Weights of a small transformer language model: normalized queries and keys.
Each number is 128 + 24 x the weight over its row's rms, rounded and kept within 0 to 255. Layers, rows and columns count from 0. Numbers have three digits each. The size before them is the row's rms in percent of the matrix's.

# down: layer 6 MLP down (transposed), 192x64, rms 0.191, rows 148-191, columns 0-63
# up: layer 6 MLP up, 192x64, rms 0.326, rows 149-191, columns 0-63
down148 106:115093133150134109127188115190138112128154124127107101141125156136113111139102116127076147083094122107101152074128181121120140128168116144138108129114111142172155131122130157135145104119136146
up149 096:100110093165085155122149142102122128135168135131147137129115143103105113092158176152095115140151111125126129139100182130147131151099133150116133131151148110103106067129137161160145171114107151
down149 093:126127118178111141148131147142147131139109120123113100056099121129112136156116156133146113124139150134110138118107137144070157179152111107154086165096139129157065109134147162118122138115129127
up150 100:175115114181158119142120139148132146127101128137138103132142134170139188144124120158107188131125145117136154099100126170086118124097128173149126105131100081119128118138139103142150148097115125
down150 092:174077118130102130167135116118152114138053115133130119137132149141148139121125125114116124117130091118117106124119122150091154186092160123127124076103163153119134130133179165121121140153144124
up151 091:140069151128147151133128131180149098131124110116129083094110111129160173089096102093106127165144146141146123156070146130130093100105125123156104128116142118137116112146134105135118160150122159
down151 087:120153160129145124128159132147125175117117112146145141207131095162112134114136153153114123115121108112122166108155075132122115112123077159150108105120102133110123137091083120152142159129110097
up152 102:154141107156158096122169114122145157114128050141133096113144150096108188157127120157133115120119119157123126133115090122087146132131172182123129115127092092139130142126115125140130108146129150
down152 098:149112147114143087112116129149101144148117132124158119144174115114132102080153196140125147144141101095113144128101153150140138129092103143163125153129104091100158148069132161114122095127124137
up153 089:153147136111145126119133113101117153106099105115189130128128175143103126137154125143123105142145147126107165120142120108096140095140152104137078178172088172106131112147172114144130151155128157
down153 080:127123134093105188138115181123113153163165135126125126122161108137112145129141125107132127110104173131107116190126132120133122117088126103097136074108123081155115113134105128100158166136124154
up154 084:130131130106150141133132132113090097143125147112153113160133075087126115096134119121125121130202136154118103107093125140111169140123136112153135159135126147129057141108114147086107151149125170
down154 087:120106087112090095090125139126174124122101110110124074143150110157120109140129128156134144102109133138126146117097156096128097145126152165159167177142145124125160184097132157124128098142138117
up155 096:147099142138139110114143136118123107148098132142123124131138096117133145075117103087079077151157089158129156140101125145140089140162169137125144147137162131167177125099155110126145115144091113
down155 097:124143118137119098104157130117125174066155170200142131157140098124120153116081105114138156147122104098175117111139113127094142130135141102122146124102115122114131110155084114145132137147162128
up156 097:146134154129079110114100169129127134170143127158150111111122149124177131136109095139178142091085144135130131121122115118146127103131068076152156152124104149096154134118089102105139112137126131
down156 103:104109135125120098136119142160134128129110111147073126137145094124119149160125160140138149137123135144160164125087113159150130167096096177084132176148110160120140077135099125081112123112127116
up157 095:121148142115122097079165169146131179164123118156118120141113157106095142118136106085168117109129114145135121127131138139142140130141090137097117083147140154152134149087083145123097166089118151
down157 087:157113124077148149193076133106084093091129126112156098112118120141125116142131117157102132144094133118096140119118148167141139124144171125154149152118151133121111093172125110150129141161103119
up158 103:144114117125125148114143106088107116105113143178112103168149139132104156106151087163156142128198136163155121144144167126100125101106136138088086139161115111136101139117113114121145155112159125
down158 099:138059122138089171126149173115142136157160129107101104125146110150132109182152116105128150136097103106108078125128137168161135096125125087108096141147152149135106149121139116137129123157130126
up159 095:109177111142135138122150125071151136148080125159170158169125139141086139177122101105148131148136143117137152098136160143157143100102126133114125129145108085106107142101141169124118125139147170
down159 091:116158115145152096159147125110069130156118152114138101104141116131159123136157130070164117129120120140107117188139123109105123122134154091168138137105134127101118107155153096152158159120082109
up160 096:112132110141107121105119118121149136129114114179115150094158136128130155163077156106120160130119158107109100129116143164115186136156108097143110098113079087142151103109119162137150126116095094
down160 099:079098118102135140126142158142126150147130119091166104118101139147118111155102104161102125109161093147129122137143120137183107150122175094081117134148132122151138127165136083156132078124150133
up161 097:131139103115149059131118144168167150142162131131114078119145135166106146102141079113118156140148154136158084115114104170115136135149116132133142125115110115141111157105087131154129140107104167
down161 095:117163114111139172128173182103171094117129133104154145175158136131113136093120131157141139121117104086113130145151125099109133159102161106115110163109125108129100125104093101125103116174125128
up162 084:140155092121146110172131114121139142124101129194136090126113142148098097137098164118161122105148134094109082124128138129100160181097134108170121113120103107164150130142139115134132134125151085
down162 092:139115085138096135119154121113165125132128105109153140077140116097142111157172090152109094145112198093124155162132113146103097131168132137141140125146109136140100157126078141120136145113145121
up163 111:130092127141160125147155112106141100121132125122128134157123129134132172120151093110122153171091083081134148120108159170156191092113129159131117144144127107123150154116122106098150109171153119
down163 101:134086133146114079139107115119147088145165151134113100129093134135108120132159109107153122163132150128147132115129140118160119133150158142087092140141180142122128120062133177130145090101154105
up164 094:100134119117148168134122116123127147109137135149150094161115137145110150087136137141159113081142140158079118123137095187095151137121161116129143082174125163126104170105160140126139157107110129
down164 097:129115129163120107054134149134168107128072110102094130136139112161144168135139115107118139139127087098138157117181121173152112144128131116153106142102115124147123097170112101152132135115141146
up165 096:119089117179176140120125135153118109096136098133162151082103137112150137136111109107098099182156147121144141133129149130141123132147153105095145154135122115098138097160121091140147144180108090
down165 104:127174122136139127185113164112141155104120135118119088081118118131070118125121116136172090134107110145134130165172096108109123138166103136118128116150167127108140114135138157118082148124164113
up166 079:142183129148084138118124138107114099110191102173096136170118154167136125112137137116112143131134125172101096141134112136103129161105134095108109136165122117091112148116105135145150133104103168
down166 082:134148103149159121136150152135147136120138157069096135104136132128091139111125130151144129164094140086166100111140146106136144047128102121150174110114145126114117122083140115133107128161158141
up167 088:179130183113143107118127132144130149163125104081161121119117084106115126128117112144085137158135088128141150138103160105134115116115089112168123137128072106109156128150107105129129082121163128
down167 089:146140136153165112118162111146157084150100121127136147114138134145124109133135109131117080173123139167137102121173150091141119112148070080157129088111165129116126115136099111164110121102147150
up168 096:136122139121125127119122093146150130113109127138117101110103149161109144139117137203095117125150174113143164110131180104102159131139179166085106113132095107118131131135082111154138108138103142
down168 103:128165141145097049129117121126111132148155129144102135128128142122097123120091132126140187129121158153173152159128095111107121124129140115095118142124156149150166127116104120078134096092168129
up169 113:113106118172136120083168142170100121118155128123132116090098148157101118142125105107115104133127124142134089143148089138147156062142092127100135140117104167139146109110131105172172131130119143
down169 117:162142163126097098120077128148084115194134124108133166105145143097095125147110156118121116127118134148124138131097135148138097150115126090133160097145152151155082098162144159117108150123117118
up170 093:115137177177141104103144106145178101109140109151138132120129167106119154104114126118111105104115105107126118131129101116132159127137089086102082121148195116125105139139138176146118135162105132
down170 096:130128069097143149118153138136093137143084124122100116178140122139146105139111134101148106118121142148093147156118110157123136113116101150143129168092111165134140175092171093155113155110155107
up171 091:100118089141125096140128149106159137137092145162149116120153130103127141167112157096093145151132126104137114161143084131093165092148150113164145125128143078108088132100155114098147155144095142
down171 089:113121151121163116124146124129130116148133088129084078126100155144114097124110125142158110135131154144130124109116167164168106151122152153091144124120112127162128094178086136176138089081139136
up172 100:164158090113149160102093119115128129084130112175123128166094123165119121144148122129159127107118140085174154124145114151102177119119099119127098140162128139129118087168102160119131123157126112
down172 097:101093177113130150151157110140122120153127140082157121117121122106144156146123161124083129119141108187153083121083150098115111131124129153145150105121153146081149164103130102153124096119137134
up173 104:120117105151180152123108115079110159153103152138102117119113134136155118081079107139162113141116141110141127158130144125145109145155138125178144073138086113096097142114126144160141127170142125
down173 109:121143114127164147146093104114129147125124146138142093115089108112151122106189136113142148171094127078118146116111180107122117124145152106116123115102125122078107163111142122147127145147187155
up174 102:151109131154122117117141137136105111207179141139156117117114129125118107129146113127124128109094107159131145150174166143069117153117116139105103100146105109101153143090130142173124137127093101
down174 097:133184110114175137109125169131087126102119138132119142158159127181138113165145142133158102123106182084127100093099106086116150101128111137139133156106106128146135123127123120114141152110120086
up175 101:082101117102166150117149104094089123161121165121118114123114130152152101109130114107156129140116115112125113113143103182143139155164104167144088177149146144138142157099123080121122135152131160
down175 098:153139151121128080098103171127131126158154162145152122167121160136184150135144094126120106093142130123094127147110130075080069106113139120117106149132155108128126134113146152149135136128106100
up176 102:108106124111141153141179155145098141061113101161147126111128158116095092123127161155151135123113115141099074084105155118136163140153129102157100144133119125101130104116140172121113125126131154
down176 120:117069138111159168127154135135131132028110154125114130099155098135124137161134099130105126123136131124110149132131117117131146165151151107154122104124139097114117158169149093128117105153156130
up177 108:124164170153100103128168141153105125107147158149176107110093110120174135125147087125111138124170142178172096165101127129131107112108154151142164115119136121117126111147118113137138129094160113
down177 119:117083124156144083102125125127137137095137095114149149142124124129169090129128079139158140109121161116117187104120124117158118126167131126075139132143121166147175110143128153104124097109167115
up178 111:154082121130143106108137099128082149145129155152142108136129116142104097138169133141171108129093107113142103112127132135152111172132152124118100090165125142172070128163124156121116122175154145
down178 110:073108122133146124200113104101162158104107135148110133153109122142132099126146169110078115122179116115104114122177107158146126136138109149108105115119135119111104129149133168121116170114150125
up179 098:113115108138080130137163117114108077117147129123123147146123160123101111156089114152116155117147105101105117169111082148126171098136117114170108127177141144157127087112126146098112142164123160
down179 086:176124150139134123079099151105120151139089133121133054108098112138160158087169148143140093145116114154160146139118158098148108140117120115092131112135158145107143120155122133113127106140164106
up180 103:162161116111125099100122110088147112090141084163115134107147145135178117100114101141148188106120171149151094116119120182123145146092107125119096108151116154133135105114122131142125126117162128
down180 098:130108137128154115121130106119156132105137141094148145135132135131098145163151147112093106103142121153115133131161167090157142135188119105144117127074072118149129108188149145107129099117083136
up181 098:113120137138121157091132127062119112140123118127169152116152152136137142127162152130106101118115154137162144164140101135119124073119079128120157124129138072129141125107173145141169166152095124
down181 105:121139132138127140122154111151126111082088082125122177142119115144148109152093139132189112148119154109123124128111071089130161156105141137135103115151102123172172121151097105123142160130137109
up182 103:103081102116116124110092139109114084168161146122182133124159162109149119101136094159146143138154125102114122132122123144094105145133140181151146112109124137123100101115153123106164140143147180
down182 106:111117133093177097169144101165139083141118138098126105117153131094118136132128119106095136107093121152125128111151083113104120143118106150139151135139143182163128136129153132092121198138149133
up183 107:158145119131131100123121080104186157141134111163134126115118139076097172131108144107152120104141138135102127126105109125154124151161088118111161082127124182121121129154146133100128127108075122
down183 100:159117129147172115112167147109126114132164160097131095133097090115152162171092121130148087146119100110129142135160136087100150172130150114142093134110137143120097171114104145136144134093112104
up184 098:161098099116132153126120150121110096125135106176103093120151150084120168096162098081140101135141126141126120158170120157133123091081078133126154140150125150111114166137125117098131148136110139
down184 103:130131138139130100182143107151124119110095132104147107124105116172139129163106140118113141112104116093118146109126155114059145135138187136170073128126142135168103102142153134135093121150151127
up185 104:107122116163142114104154088124152128086146122145148130136109131105117157145122102148140121142113139099166109125084151154105106075153138140161145119104200141105141150109111118141165168161122139
down185 108:123140159139113152138127123089172119178120096121101144166131081183144109121172117130109136096141103090124122116137109126131133144149107166124141121140095105102117092163154114097102149135170118
up186 103:155129122137119148106155142080120147098151148143145141125152138130153133112106156117130134160144109143119119202136116117146131096071114110152090131161094106139107137189123115112141080109124104
down186 103:102150136117157090136169130089129164144104137114158097124114132098112128135104172094147137130141093113163173120088118119120127089140154142170105113144144077148161105108129147096138149158125120
up187 095:128121118121127126106151139083156081140102154181126118123144138136153117173138139120110097147121134112128166156158162160124141114166109075068114141119107130126151109161155101106145109152136102
down187 094:145137133132163077160134138177177122100109127125111150111140113130134103128148084107129131132121163146135090091086119128124127169075154126168136107139143092163135104102124124111114138163112155
up188 099:129137126131092129129111079110176120118157094137121137110111152124123106111093150159163126114095082113118104166152135147151144138188112185138125091105116119124153104130164126152128127170132116
down188 093:145108132148119082117113147139093083138154109135108102150198131121099126156150128161129139134121168141125140153093107090110089107113118144171156120156131115164103101153108154155133103127108129
up189 098:187121165172108104125130108152109146138108150166144123139123129129139107133095108096081106151129153151096117171125103098117126123085147129111139128140094138146144165124172098168132138144090118
down189 100:157120137113151142114106108135175077146150123124128122149090139136128102121176100175158101111122125086118102126127109066102114130155105177164148126142108121148129151137125104107143170124147122
up190 107:144146086139118173122109110124157095176165122150151129118101113148141092125103151115111134087120117131152106126117102141081089107135155150097140102189107108094150144145115168112128128140140115
down190 101:107093124141113094120151146143099100113116160144172079108165170141137134112136146120125110093109160105139142179145152099139111091143139115130167121136151154092136132148144106123071103133153131
up191 106:120102139091112156107146154132127183144132106146150125127083172136060165135114110132123143090121121110126156161144166138133128126146074129110155121129108104101147162115095134098117136102135144
down191 128:105135107130120132082104152118185127128097138139113129154129116134048151117068127118138145111146124142136141145118115122153096144160161133124156128154108087116112189124117121136161148106142117